config.yaml
n_kv_head: 1
attn_scale: 0.125
tie_embeddings: true
init_std_qkv: 0.0406
doc_mask: false
Each number is 128 + 32 x the weight over its row's rms, rounded and kept within 0 to 255. Layers, rows and columns count from 0. Numbers have three digits each. The size before them is the row's rms in percent of the matrix's.

# layer 5 MLP up, 512x128, rms 0.259, rows 375-429, columns 0-127
093:118121135123090139099110137117109102047098126184118121098069099082084153174142081156140165146213152111088139113162097063122172124126098160083116106125155119107095065151171092163038158124151092108102107139105064091098132083134096110136134108105114140167101169105123107096060092138094090119110130099163151105121126109110105153148144141156103061065129088160158105141108147088093084121142
103:164086093152153151095135181133118094121144084156148147158128100130062159178164107116173130092094164099165131092175079092145088138112143069124150119107105173190103168148124206040105116098079149142124118125127166132110118124140161135084097086075137078119133131145163142126141169119116105102190093140153089084145134177103134181146125148187105136191124135128118165119063112164096067144120
091:095170134112105122143164180146125174150176098194140133131137158088107127160147122137168140112044148081075124121129112153131113136128138075125099110083143123071100118139108131160110106166153098124136061112119129127033134187068152098115114104125136110203113108148126077069114127143115096096094144119155136132142109166156161160172101182087109133076146074141106098116223186093145141150140
091:088152161144112105158100070157138145091175108126129111141080077131134107156105152097119083120141039121190171080105206125162131133146111099149113144091131157106135087155177174173111106153109130148082079084083201145145164166132133160124145127143133149191118093143109136150127191174050137075128095124136158082155145147083138179137118159095142109088128097128092115131135144172162074161118
108:109138118108176179109116088179140076074131128124074130186069209156092162112119117155134129098119089122122110122090109124095164155093096140121123059132173086118133133194126195098133116166130085090128186137191135151118080135072189152150128127113179101140096093106130092131085112126130118156097146149086179153104128154087192117111095173195110137114125154168115160104170116132084113139144
097:155125160127128140068164101165110153125134109156082195178112062190152105136135160117132157188146111115083153102100128162131170181167169079128111104151127165180167128180113176123131126159146137151182161148098187142161134021130092149171118092120169125129117081121085127090122145082137134176145113148122128112143118182126172067114114175144104127164087155172164115131122158148091182122106
096:099157155207094118102141118163109149056165205109125149118121116128071118120124176041107129112123153084102181137124130135100136111132162154162126097121141124058150159148190169108083134120156091129112165160065102090113091148094123198148116094177139183197142081124128112116108114149138082140132052097150144131179195139143161137129182171126124153085139158125121175135140126114131140128137
102:189061113074113126199095083121087149135067114122132106145150158128141106165079119131109132129150107159143122143116100110067119144202099100109159234135146180150126082124122106169106124169125063131168172109120153143122099095089174046207134125110161122133140104096107142120128203122127127129111133095113134097115129064158150141056126112136133090121164131119123081093135125158110125086114
125:140154121133087110161175136136128083140158132128209119029141099150098143134142136106092128122176161164097157109137132122121111118133196117116148092107102108129091094149181134057090211134111106100109115136136104158123118138080074106101175133130150133130191132098160126141049111094129126155151176088127179172193128120146177122127159100145096143081125139179157192143085132124207123129158
090:164170146117151153133116107111146122105116169092127122148115112166097098142152048113140166192123077130135082130161126086117108126146181135070121116186069217147138080138145166091083062164141129116137157158160114116118144092193131074150102134119138175151158079101141131112118182144145098171128150157133142142088101141089130202165139108114157099125175162169185087126095157153163096189117
100:136115151179086151078160140153179103125114120165186072152153083119180160127139119073152178168087125131141116150160164062207108074107116114121076082203138096155147133142121126090131108086208100164129131132086146088087157137213123138163107110116145095121148105113160092118108103181135142119135139129128133144223104124103147126121188155131111166105149140099145160109179122122120133142166
096:052171174108133116047125135128119109151066139150176131136110141139101084158166152137150159062128140104151120141109077149152099111173105173111131150088099098200119088143161183137133154120156128102138103114144130071141137165098148166090119152149128164123062117132084077078110092092133117133074137159057083090080098137112138137168146079170102144150106123097127145147165093197128061149138
097:169118138160102153123072104098163119118117120115153142119136105122133174175082082117082146135069187102100098133130084120078200092167144105151129162085110165143081181137124178130153147153119104170163065129140065101076062140144132111104089167151151153118155159126082067075152137162169153181135186102108113171109151134114115167106084147164155138119171128127142176145158161090133060116143
093:108089168202076209147084085104102110163133213088111144129133086125084154141163050136072121128134104118084110138173162138175131138102124140152121208126122132116116116114145138128149160131047096130088123158115127094123068156125089108097124115131070133133184112156159123113084107132173107133174157126148110152093079168114129168081161130136113166124218149115130169159138140123140158147148
101:152140183125118118068100128130099175161111187128091177111039165165094170104123077115139065177162125107101169143162110161112128087069093121083130152116083115181160087133119143166135131144091179095126120202140159090205171111119128183126090118139133120161155106074080093117100166166126105134138143146104081105114122119112158153116107143075090172119146078141099120141100134100148118181137
097:146066089171167053100074060108102112124172194077145154105109138096154149092188111141083120114087099136138178160141123123143133101149129105112135125189191164140111100119211112129097193137071089131111150112080171075144110119077114169096089094134123136179110131155107089138082169134144171158125112148119161091122118144186151144117128112136138079163109146150098150122128124134113152172183
098:045191087208095149085083100128092110132101108070104147131124143149129092138124162092132176092157121105120169085116121145100111166086188094116114132122142099141098108175172133127096199145129202100105156139139108099138166126126147109187094113152134144135146166131098063126138097155150146167125107129105183097191127126147194118120166188106078101104091150126135098159142065136128164077133
099:134201166147146159081107136121121114132160119070071120156153128120135175094198135101161137113138120082103134117127102120138092125121134100104114109073106068106119056145137146166128144141090080130116129099110030120123152160122160096110129078079093111144112135108138049154164162107126156138122091095133125130180113095169101189133081095151117106071079176068123150199117167114116108174165
111:109156105133209170136178133179128174078098098174119101105096173128116126104167063127117114161158102131052170179113101103113105133125073179145112144122113154115176164138108152136134119133161058150132131124135146128067108154077120120136130136147130117127122124145126108074153122096117104229100111093145099126108067078161130093039124150107082163094066154151131128174176116099136145101116
094:175187126172128137130171078146141060163127173055136129167123091128146119088137137082122171087168200136120068157135134188113108074132177157129090102136150148097136151151162134131095120153131107139114148119131123121099070100097155108161140072160207152122064160083087133089127171097075123170154154070142165122152110136175109136095099166117108122147153080139076114095133075130103132134090
101:203080153131135118147182140095186104105153139140057178130141115146134135172106171099067179122120185173133125145147174149137097131094188124174162152083141149092130119092154103128096114143061066152090166129101106055130173106148087132154148090103105116124128101134100169150177115082121104094144087137172137142087155101132170115146132169169071130124050139115131081130105122080125099155140
092:133071094098173158125108112120124130143168132122099082153120126130146100150128118096151076123051069125148172136143071184176133169184149164118085099140123114103144131148163173136088183103096090124051174158142096038165100112137124081136129160121145203098135155193127097157119150129138152213115170110109112131093141135148187157072153124106163125138097121113113077140136143146111100120155
108:128141121182137154112153122092108128104138100110143118166171101134157113138167178136146118084084082097110159167096119122117103114209201072112155151088204130139183111129123107135153129117084169120121129194106169105117119092131137115118157131132176124125157050105105075110099105125149093153206099130195191110176129162105172172154180083149095083107147154143129152115139108147086169106083
111:172159092131142082119128099120104188143095109167146094133138155146179137142188129087183130183136164143179119123158148156134172140110109082119120124146042149117122154114141133084128165151135061110130141124147126131114136162154143079115139128146144166077055067111070126099088108172142144160218132121063153155102120128201097122091128099147151094134109119069129121169131084083118162195151
086:168110145132113114081066106106095128108086151116102109097084166120148161083186087152096156128121129148110117144160057107122151119147142108114101165150118159139061054139126145155169109183135144077110136119112197129106070148089172132095063157177168134149141098164106082100112134046118185166130144168102105122168121124145070132181124115166130101145170138142056085131149135161133133174146
109:106154143103167111151126106150171179093093171128139119151131159082089208080090154090093181156148080128068149159130179126141104139081121098163142071157126093097117094158120139102196093076065145118157163095098151100114164138110138120100145097134091130115178093176112099132120090122149091182091159125116111152125112109127107175150103214104159161081168168103103149138126152073108149082154
097:125079185081134122102136101116121118119092161150154107106161106125145105158165169110088135132057148113196154174120103110154160129152152130113132153091106119121105161145164134000175198050154155097128126130099209150120119139132102193133106149136113150121157135155146160146077116145106074081164138117146111099131168183143197136114099131151143101135138139134152182117139145169084137077115
100:180108133108101132139172126117146180174096159084163132115098188192078097117159136079110124074154222107180146084149117191096114106153109167147197140143112057159193118144176144100152127143103115113157144188144088165105146159080196132156155133156073137107130131086144126139116108158119104136130132122134135138108133082161117165189156135122123153192129130103117113147065131119107073134124
103:131151134161122060124146103135162065127100099165114094144143149146162110197163103156172128175161120129173114198137100145170133143083139202144141175135082149158150078175100105137148159133123126133089115154126138160037148169143129070107105114082151129111116123143097138171134111152126193125160143064063192085173102116140165112127129086178130131151128120053121105119148118129134144132198
117:177154106146207150108151178076147056113147148127104087154122149175128105201106172149138089092143159118102218083140087112147115123116116108105179153142113150088122113114073156184116129148130129115090137127116144080113129123093059129087176132174133158167119157138055097155114197103123126110174101117148119172116078123137119161106115140128137129179132128149098091152112119150153071186188
114:178174175158070131134142118068097107114103201122130104136158145155022147128161124118099119136145122125080136059138134067082106125097069093110143073131093106108131135120150067075073097150102146114192142119156138091178137160144107115142182127123116127106142110143157144092143150131168173136104146068159114069147090146133137125117127148162131159175176116102153161140150111116159133134218
096:088110132161154122133099132135167191126140108085223081096097114221094139131170066196135175137126146122106092136134184133122117144135147136110168184087066121148135151083165156119113149147164118124124098111113123170058103092130136176107127091140176132185161134127119128126119110116153156144101123118121178049150131105155057103148121139099156139080119158144084057116102177099118103138136
100:163173105122126185157136081169106136083143133166186131093108090122116125115146101146182153157073110150125153153121138184125103130116101129098120192079133096109191085110135160117111085228144136077079192148093160119141168123125175134176104113165141115133140076115151055102129138155181136142159097176097131157142164106156156172115164134115136152095136171124093101146176057158131166115100
086:143151148098087153141147089086126091121158109142121136095131126149140164161057111123162150189114153158050131136137110165139150126129159186150154118142076150207102108130091160138116125103153079140087146178151111091143171098117119105097105128113124119085168206110061075124096175080135125098144161163131119103138163190095106119160127109150129096129185081159120116175124126126165094212061
105:104118195097073100111127139148140142092125051160056106125157148141117167160138108143178121136039171132101201127112098091110121117120110169129144079094124166091123123150143105144186105138171111126144071127131113178091151131061106172107114156153107086112131108061162117089146081122156119143089170120129145124107131136106201096118178136186131177056085095151108099148148126127123093155113
094:183068112129079182168130113165121108098116145112105170166126134176085149119158089105165134154158136116086206182150174072129091071158146133103089145084149140109090157136157169103138137084137117106139135119133123135124129154073083084106091112144139082146158074190165165110178131170114094152093119129205085170082116163086152172108093141111128137159130078159092174111149137152080158127134
104:138130098131139186105135112135143128158083119104072116129136118133106125106106190117090098044137149117120158155144150157165111126115090166130152130146138062132084123155155202130135122129122139170112186159128102092106125188176165117090111040116157161145101132135132141096112138155164171148190083083115100137199175145125156124102106174122111167230141188091137150106131083133100172103094
099:118176111096102135184153122129108123091201142127163139135179125179125083143121104137151118103103088171065165101099115070092073174121121088095082122099131093145133135121148114121163145149062111148117144099149132068164077116123156077123110132101080091171089141114123220177091154096131129151161078142135105149148109152133067138088123113111085149119140126169131088181108140077135105163215
092:136162138173166185148160133132047107079170159083150129157123138118148111194154100118133138101159198172098089130132115138128115108105120118176064125120177152079158122155225137090110171116132162175091133163137130193159111120121161079126192121174138163087151177121097137139082116107147126068104133159107118114142134107156098095121099147112113103159187086160110117153170097096156127077157
123:136143108128080171134142123139146121149164145125072164120141068171096172166125159164148127087086176152075147169144123133116149143163104126133083093157064143102138118142204077128095159120098083121115120145113122117092142144063143104114142115148139078146145124127178126165115109134186075095156128089164059115086091075139180139122039061109109144116110101164077142090072156116120171091099
102:071135144109142089143066120130140112101133091139135112121104144122069084208149084141144160167105138174166140155149145120069093132108125178092083095137121125129164111174144087122101186182107148134124094151094105155178168121108171100096160059157115097169074106126134089113075148104168168166109119148090059086156151147110164131168142127092154182113146122177107141120091161157133076192103
104:165113147054086163202208144125137161123160137140137094113142096116156082140213101100147122122166160213080132146081073133157067142132097137120111115137130155109106128198123053165080130132173146116105134139127106118061121154143149098113210123160170122135115077121123137121122163142106112095135118117155150121142136105133159151115053119113126127168087208147107116124161116105145114085114
106:187112171100069163097176153088084141121152066137091186142144119140157132143171085127175153176068112082147153140120128153157086134097085101147179116130112158113128114151131116147124104144190127122124097103131128101092103149178143144155085164139123040150099124066115096133128115122149093151142096104104149123146098091131117208132059151200154179108109082123145134138062173129086104117089
096:160096137088115148125085105148177091124109123101114113116158104133115117066173101107155098042113193140092108105176194089153075074093097124112069132149132092114101136084107115056089182150142134087102084081111199135147122075172114108082136122163097143115123162098094073140141142143137114140142195126132096105089071115113164129128137112179148161115165086121148144136164184135128160105156
100:081147161121095051131121116110155124150147087142132180182190191080095126144155127156147158054095086171130122121063109140115155060158110167170142146080146086099113107173117073161122128119171130075108172118181107148152136114127083081139118135129119112117089086113104133092133177117143074168174134150099087140120125170088119095129049144146108124076135124124067104100154120161125095158138
097:178153127111164106164061066158138105163091124094155134107135163091177065087161158168124098143112089179082145179109150143123139096179141089086111120151156116139070127084098109120158148196118112108134129126077121159138112129138154088161123058148085116104151098107109144078124135093177101207136170043135116120129152180142103202131120108147149106143092092123076166150137131157111131136156
103:120115112091118123092123131063119125126118087112177145173130124140150115169161151097132101114157125094089101163122061155113088160112101137087155117121100113128130046122084084114087106146120085102117134195163123140092120094092109089091080182116030124068126119090135145142168134142091072181172080130087086135168119118108146072207167156157098136132155113104096121173147159127118110071127
108:137102130191099150122097110118069164136064125131145096129124086173159205148146153130162150109160109139139149116167074162101143113162206160155139157082178170146150122107172173145165114114101125145140142181160152135162139123099147121118083072171074089114151196103145104157134141183181124159157125179091175031141130173147124163074131121109132076149140132131142144122129126160116127177094
094:173124112139081123157083128084160082076136056124172171139124110136112075151169084089074144105113135127115103098138091159089126157118133146121126205078061139069111174177153121074153133098100097145121103152122191084141118069136143154193111103107110178159109113123152172111129127180140128119104118091116124113148140197101050149086062141126138171125178125160162158146106144133112125134144
093:135158157106149160138091133081104084070145122168216148120138092156115096105112135115121185070118116081105149101183083126087118106160149085119132155147102166102075120141045154107054219133118119128135113066132204129158171146134130110067153074089076127126128136108166126084150159133155133166133149140142125101106078121147097114090111090088160153090148137125083172122088119139140127117115
105:084137130128122130105147183135171114080097130145120147150075151144092096162133125110065074080138090164092096143160084088125083129104101096131179127055074147119113132138096155150127118163079124102161148108084178124129170148083179089128140109062087165158152091175097135085121132044117092133111143164132125148181166124130187079144142131182099167118107170084093141193128132096106132108107
096:163129143114128153144094124131109114127032154124132101101196157114123157062111122067096141135071126090101159084093062113144148123140105124164137166158083110168153131130148179140119108108145170132155076152171135132122117193143159192102091154131137116113123127127172117103147142124115080145178121120118132133043096186108101073145171187110080161219100132117112167135155114123146147079168
089:133121157072077149129108105124092096128120085125108118125146111151151215098124097107156106127140143127179112137144178146164139133079148107187120115152104173117106124120166141157112125176116147086094136156169108112093139130151154078126141115124131158116136049177100132132080115124190220102139072176140121129118164120123168187092106074120123151099159087101100187146147065121071177205162
119:133125125073191117123123159104136121151165171159091118140131071160124154137140180121116137120122046119109164099142131134118100149172083120099184182129121130154110176132093069043113133151090099155047102231083109115101126100067163110112101130059114193157081107155122124158122096099146116133150090095156110151141118090107162090136114152124102118135130179123138140144127138057128091154098
092:113084109101116085126101128151109168111124168124096161133177126101168089108135149118116054133055112115124098106118110104213122178163125093113135131177175151154130091140103157151045157124111062099066155100108105099114127052132105077111098117106130154203096123117093135114137130105122099125143137146058110126122100127086141146131132116091093118111105098105180154061169147203071105108120
# layer 5 MLP down (transposed), 512x128, rms 0.236, rows 375-428, columns 0-127
095:112114091165169134083146115128115151170127132077178149099193121117083127151128108122102199126108167137142114148186122192124100128189113137033086110151129114127146092128101129156126186110133141098203130180183076102130135187140081097134136098080106155124131151132128168125106143098119145113150142121104094038148159088116172197143163058145122124154100145107119098140094123076143150161133
110:086090112178121156114101112147108176120109111141082080117116107148153073139153106127120117129181188115132094111175151087119127137157118116131102136138167048138127098145112103164127092126130120134087121128193079162107100115086120145121073161107156148097110160167079175191147064060084158153111172121086133126103120078082091100167163068136154070134148097058185167143111139142111167152097
096:136116114124097101133107102103130131132083116162148150163116068144151135077133166132137133139158136127183139151111078111129142079109159182107162177086152145108146142123140131099127154104075058182114137182122104135202088124155080131169181171172102208107151148142127143139096103059158135126141119147145128042101103194166101182104166124089108113112172122102109198116077130098093120080103
062:109149112126119123075177151068181117098110114145079160147087159124066163153148158147113119125099110135108101226100098145126131097215050132174161124103158096100140127151151108106206168127090127205147121109142123139160054136133169163114106119105132086180126118089109096189095160105160165122117104174073142144109139140108114112101170103061122134159151123101134150143113108149094104120136
120:144141100128162129211123148148128117109139163160101169102096109106114117094089092129185208164100156075109074116107099148093105079144076149057106109124183106105114168104136077116081144111168132119134091192158130167150114168102110161113161159165168122180122080119096144141070138134130164145091156162103153106189162168129146096137096079118121115141073159195136116105094140071157143122107
091:087124143130101071131161108105133170127125133171161105170142142156079097182108193081093104123155156126119116107143064104149102091125139085150081099134108123126122076157211139114121193114110165212077166164150088132117135193118130077122134119184164152133109065155146128161140153104115129136154126150112062143090106063147147174118132106152091154078179153145183098139145169103129164116116
098:098161108145097114099203127122092136120117119152129132117138153132079128123093112133162169114075144113067117102068130148131170104100190118150076103133158112109168108159091111138121118097116137155209164149123112140165120145084085165070091154161145120101098134159145131073167103229155136132103114126095109120119160185043113082115171134158142142194135170150158113152194127129173096109176
100:174050087153197174121112125159159163094163120161098142095210111138105086133169111151103089053134161117157113124149128148105127137140118157155177123093167172058142127125099073104120131111125149151184140091094101171139135109119186134125163113063079107108081091171125148122078117101141112172155142132072119093141103147163115128152107084196083135143115127124078115094089177133118089159131
119:144105181189147129108091163192013116133123079151078145107159162127104072142168115152086123119119161154146111144102168138137145204172129137135153118111133133115172141156061144149141074113103087081176137147106112133123119137063137137135127191129136137072129084109111119037120069178084159056124137075106114128115135129094092134132163124115162138135121123153139115159132154097160156134167
087:144078150117145104117113105148090119212166182108156143084146100160091110097117186118136113140065078101075118147135125121146118114137175172100084127138101161101077094131094136080081131131180103162180137174113204167141117145160102151158120126120092156133172143192119193135122087122149053077125154161112101197099093146145157161124123113145087166148150156138188131157102132115176122129096
092:117079167172152113130145102079130058152082116150119165122137130096113094073129108075102139137061111078126127089115152100132103103122126093125125102088073116084115121111137113159106107165149119087088143196111134192111181073205127088163140152151072124118107103187155098159142073183114132099157186116125121112124123093093141150168092068100097151123139141118145116146121166074162049145146
102:185112123138126133112158073160147173119104161126147094187146138115143071139136136124120128055130162132129091124145076091088104098126200082146095145171116116160181134145126087122132140157093102116170134150132117153097164142168097065147151115091127118159141116136048074132107164116175113142137094184126091117115182185168132112106168166100081198075093160160078143095107163125193160158148
085:078143095159137118103126064179085121133173155085125102102203105133130177086117092193136149088113120152116083140110125173151093115135128115165129131150099127064115141140128134126170174142122192138129156127127157131130178198136120099118121162126066126062127116099144154169148114091133102123074177136172055153120114149063154209093163119161115146145167140137105160161083199147149157132157
098:168116117167131103112133183148107137107157091196142146039091120057145125122124116126122175136129098147119173046107151100130089158171129140087093028126157137139095171100168187138090142090102121128174155146114159148185114127172145143191122109113154109149110173151164125127098135129113118144177094116168118106039138084129144160156143122161193129127097104093087103127132127131151166127082
123:102136129138119100104164178111145164094101196087082082086092111122122116168126113090144107160147146113168137173158162069127195151133102114173111145081136151132133151203098138133090123152145209147110141121149138140096127155158159169144197116081056159151124153180160150128127083153139149126182146076098167154139092190162108089115147126073186127107159182128138115110084153168109129091150
092:106088108144148134103137113158135107173144162122123151118108167126106096106159087153083146089126085115153068123094097113159100159136084154126180111109142153145113138032128126135149197097102139089130168107168131217160133152084090130165111140221164148154073169137096171124095102165126152093078111122141107157113138103104075140088135115136098130099183159117063181181156123159083167151126
094:108173167105134136074078086100154149163121182119120090162171104158118077053113102102150146094127074108128126148122155115140132114118217128160162179182130093129098126109131079141136163085112178172125098135120113123160134096125167068163127120163094089115094165116095078152166161144197187087128087090090089142120106123133151120102168156166105111193106146133105168166115058127143125112094
101:066119084111103128101105104086155101148114152087134149134139113199137152073086091121172099130078131178133154096149143147140133117070192088135194086129110124145101116146093053096152111132217096110134073078111124096113168120122111128110129107126119077138168096149144073096167162088156064106134197118102092137113128117140207171152142111162113150143177152158122141135092158126170120162119
105:068160116123140128161136148162088079133126126069082091136151127129097128074086101179135151111057123091146077145114058128082153148136156116156124075132112107131130145122113139107148178103169129120132107144134144106130166125122038126122135152106196160129085120118182131116085170111037128149143134155130130136160096148102152153109171152145073170135136190219100137192105128137160185087117
084:110089148146160137125124109165104104132116139154106105208094158101123145110134137192053161127107145116162119154147084149135108140115111167168121157136130090082099141160170122097123125114130094126134095117101148152148040121181063144213137118075105138153110148173184208140098172112133112160150158157075089097170109127147093164082170147166092175129099156171154168122118126110191172125097
105:121104123082153139139076133080097127063100051180160091142106092122164096092126123160127127187145128107112102127093147071137104087163122119060116097186119105140127157109080120146133169164116134071173061133120077120113064138154175085114120180123140090147132147141144127140111152173192190186186156108137104106123137094099139175116132154094146125184106114170136129078124153138152108167079
081:116076189133151116170137154102145187074099109148135130157109197125177120169142136139053113165133132114106138161087132129085168084143117146103107127123157199115120135123102166142141102107111143119131113071177092150161095200083160138138162158137120109105163145158108116103107095132196192132135110129173122152123075091125085092119107166068170079138106102137164162202140205159137132161099
123:143205110170091080136129134165083084149142097117121130102111128108123120133150191068163084091175107185086133162138101152070059097120091110106106138161093146134101099144149158184090148159120165160111109129170186165135117103149117153172100137203126119053099134126147168169127109108070127148114105128102193107112101093088091106109061138148114088180149157142110128175105131156164123098145
099:183129091193146156122127195167176140097124139137132192106169087144133118166134110097077135085161104117141205171093156137121069110180121166118102151095101190113168071118150146178147125142117100115173160108118075126094114161169072110080144111074114198136097178097126141181128091119069171103164114136105057107155144136115113179132120139137148118180120105128143102149156120118163129142116
095:100150105165150179139185089121119095134117121116191100073150150172099120165165133104100115164143116193168173154094186124148095132093113143159168135132125130072159131132159108119060222154107163163117138152115148107129163196156104166164135125149080140141128137104164184112143133090134116125144096088146143184073094082136132164102186161107157074130162157080143137145164139179151196126116
111:119119167110096110116163191081134122119136057241081137114165085124173130137126118102114129107074132151098219113142157131163168159162098116156112175086165112135099128088169121136130124132075127139123085081133096157107135163125183184194122165109172129097134189123142147086181102125145153120116126123148124183069145107080124164097154085144148088160141136144091162117146165158121157099124
101:069180145138157097102157116144103106109098141069101048113131072107071135152128148156159103131127155103112114094132135137094120112112170097135120105164102147171158185164087158134169090101127145115144096081200171091170137116173150094119143142097110079171115117123069137098138127090060065172096094131081136116147130143087129138070075116094138166095094097107144119158113173118180177113189
112:107164066096130137082156166100169163131091128140123134126120092147163140161128124159141106094164144110141118145143101113114101169097082208150142139058137124168170165128167144115100084183073084135102156180179097126089122149154196151092115124118136084127144115096145116122097105143126115141142104148072116128159124152142156128144100162119134138177025143053104060135135136203107088065139
085:127106086123170169120077083152117182160141177086120135099148110138106137048163182073061144084130112128108103165093077143062099166178144134124145106154141122096157173136138167120140148094130136141147123128122122129162152098114086125153111177109052084179169130089134105137106130114118147099124170171156061105132142105079109112040203141140118118185117110186088163134147117137146121149147
120:071104131102079090193092147149211186128101149146125183097076118135127078123120103148121146118149150095079095085215122076124128135175090132138109146130141142104102174159096140144092124161103141057162150165102137201168165111101126148150113116153191147166112092163131105181100109148115121117148107132109124104128139068109135039167129128112116105169135141166132139136180126139160152091071
115:091130119150106097155114098187157120167140154081113173094144151151116146115091098126143119121167120156110106137096127128112074099148121169079090142148033130097166153082099108067117062098080103081196129114141094155131106082137135118120152140120133045112161148159178111116130109165108083052097097060144138144089105117123114126107128140174111147162112172078139083111195112119193113117153
099:144138122155154131127140181154191108103138121151125149095136167076048115128147105115113099134133194138124119126091100115111153166135105161086059074087125156149162156098150151114141123066173122130127131109136090187116101086101182173094134136076100126065152184112088152080125094141108125130128139100121144105140109137098126124124139066122143200073067122132153035093122140110111066072086
104:141119104113144164094143176066155137105131077151190126117125154107090128063059094146059100154182153077148113161073114117119139140091117115121141127068123157133100084108146162129114165078128064117121089113138157140136096112059110155147155175072160119056126114162158138153176157171084149140109157128132082169096125140149147155157107179151178154152091144095145143077158101162166116108179
081:136074154099123102126104128180082064114134173106084153079127098112097108174109126176065164132121143135096080097144073156131097109146123193112146155131115156140116085091116154092168123153114166159173136181118167141083129097116131142099134130115086098103162138145102117105146143097085091142077106128124086139148202177149156104163144161142074123179045198171157085158151146137178099162146
096:114133132158195169173105093158080102150114155078164172138135139115060129180148137152156194112095093116159136190104115141092145072103129130175101143147131145128170113094112053093150146138131121114141157180131141147100110197124124105103115118113147139063131152130123146161073106045107122151064116141084112132154126139103132188120124172142055132170109129189111102122209153137096139152096
101:066140111176111126148071147146031085126117153127102075110141068102109184112097124115132105111096150066077069095141109147114096115108138123179104150161091118090111121133158128145099088182135107156182142205127179127131147141144127165184126130156160122102102120130188181160120153092090177118129115120125167103118135144077122164121078171139163216133184130153132084153134092128155131147123
114:117180138105166116150070103111183170098132100119087079109097125122167190156059153122105090099204116108120087133130116098182162160137116156123122188156179067145093131077111107099095136136114135113102096087121132145155153047171075095088089144174121160141147132173147120146100122118109093123157110148123132120116140133171056111130127127099102047130133162095105139142131110208107115120065
101:128144121150150124168157199153084108118138148132111111069161152135123164136134181131125139131110149103123173123121091125152074145140152151139132127132118103109149060096086085145164155136136125103173161077111077181102134207045185159099167119125127087129124113177091144120106145098074136144137084153101123171123108149155191210151099128184151118112116136140061107153130093079116217131091
101:140094135115176166112126108150176134109099123149138133071169156082111128130147080121160098136123103107136099155098118128119157098111183074124094152093117084137126081132166151117203153146104118151108158184171125120097100179079127072208190117108127174129108135084143110147105088164152129091138118105137083112131033095119044124143155163195082110132076158150097117164117113124146182145098
103:070168121135107159121121082087065109161152136067120110144178076135124117151115117093100114126067105123115101146135147159113114123104170149186096166153077054083094141145126117112184139170125201134182122162149083119139180155112078047173139090086078149131086109123123109117187095141117093156126108132095090119059105148134176181094131132129103160128153117173128181127123101127103163120102
103:090103183112166162144131133179093169128195092135117150118160094158038111121171145109134141078163120173154179164102077133151096080132142177151120134149136182134128140145090114112098125151082187116158208135159172140106177121164161145086134084154098137126130075102108145162143075145154131126161120086118102096113170169125125098134155135103178090163156117138164047126078142134139152072097
119:111151103142093094141182098149124158154098179134100078177112125148116126128180179131096127168132154177115151126113065163120134137115136089202189170136070170103124111196145157096145150104108076182162097140159149097089124146140129144089162098130178137103101105097121126151124150082077150119087122088140121115165113155154078129140107156083084155157172163160141161062184198107099177109113
121:144112076140123190161137145150116087150082167134074090156154178123125130052115178127190112134124153087083144123087170145131128116116161138140183165048091056093114173105099076161126123110136137104165086159106098160144193124143097127116156158144155126121144059116157112134113122123165100110132091119125152075089125166126167101142151148188073100100104110185112179158104126157066139153114
106:110127176127142114147107161130076110090105114140098122131182148135129173063037140092129146127142096096115082076075049135125102136081134077130075129118095112087162174084153070088097152096181071115129128143136114133109101120189082152110154087150125102126109154146083107141070098125083170083140138164197130160159157113122091140152099169166095139134157122183127143155117125078172122134108
095:114088059088118171190126091103143079120122100071209154144155081160153158110115109131105142126117126097161098136118091142149082154086164150130115173134129134139146146125167124169111082095136091109117141149170134141151167060068072060136175156137130155095141158088088159187133088085122174128146110152145099114109112090076108133126145067145090130074129063175151111161096161094082125115115
101:111136110174116130142170115128035245148067124128136112114159115173133135146093191091087143122140090109159129135096110197141131076146088130147133150110147107135161100120163119149159095138146132127148098167096129134177123126074168138062120134163089075114099085110137155103141094158166111156141237151138061125095126108164130162094129148133116119138083094146142133209107132130130149115127
114:133109098134112130125069117092075219141127126144079134190168123123124131183136170105082120080174103118176121113124142089160113120096099170125080146165142086090141210136133119145061167109093123113183128202126180118055131192182126128173145122136113131115167142127151116105104093127158161147195081146099152160150152129130133162127184156129128154133066138107140152115103103136146139065134
114:127192181136159108065142096141084093153080098151139120124087087156110122147140062074193111165103127183111079110135069182117169136113123149186133053188109137154132147175115152095165089133149097124110123111106104094131116110168178145139132134111148131111182097104143100137157135133119117049123120144096099125120127176183102123071136132167130065168130120192156100130134200162155111125134
110:154098042121134185120152055161136130138090135137147108215143114120127183137083131134091143118145145107099175163099122158163196123129063157055133170118123163084148138079174107105137090119085080167101115159086129150071118132117094141093108149219117152079102133154115064111120171139131137131179133134098132138135132119167150124181155119110184149150091097124123168114111157130116164111094
086:141098162162149188157113146072152120108116126179196168087122140083100111098158087107064107056134082103118115170084188150104110139149128118151092135104075144112175099115048149124119159144134109090106114089132147159161117124119130133146186055123121140150141163160126174135106078108122108105113157193139066138142068102181092150137089131160094153154084157125091134129101119061153118160095
102:126134173183127114160198095124169171190183168121089131094054160139062106119128170101130072147176150152134171182106127147108099109104145128151109102060118153146148166144101145162155134156145163124089140123125113154129075195193128122156120122114129144191090170122126145167116072134107122118134125095159087115135177160146080060134133121140125072104091096107144151095183120121144196152147
095:152087138081166173130105140188128134142167168145116100132219083122063147081117149128159145077066137141072144186128079121155119100092128132198117187141079153106135139071096054131146144138104169115122123102120120122098173076130116175112179110167155119144068129113109139086154085145165107116147125139145149149147092129097156109093192123179101149173077117130125166159147154138123167100100
083:146128163136189094076162106186159092146162108148193175074114182109138123117115153177133128143206154190157127152129067149112160131128143083081091066127092159103160146126112115111159190160152129082140180094087126132167118079149149094139153143102093124139042154095106142112128142160102116133107167115121131138105092122142116137098112126156128085142072162159099041124106120191159118120107
126:151100134135103180124143210166117124101103086133130147123113144129152129095121133095107155185155185072066119106147106119182152093144091148109111171108111173077168131061095136165113129099086145079108189118195103114158166140144091171121143181194137137108131146149172166203184120123110163113162169189153144104114106096175110121150148164151143100109104122144089115115113082153076098154104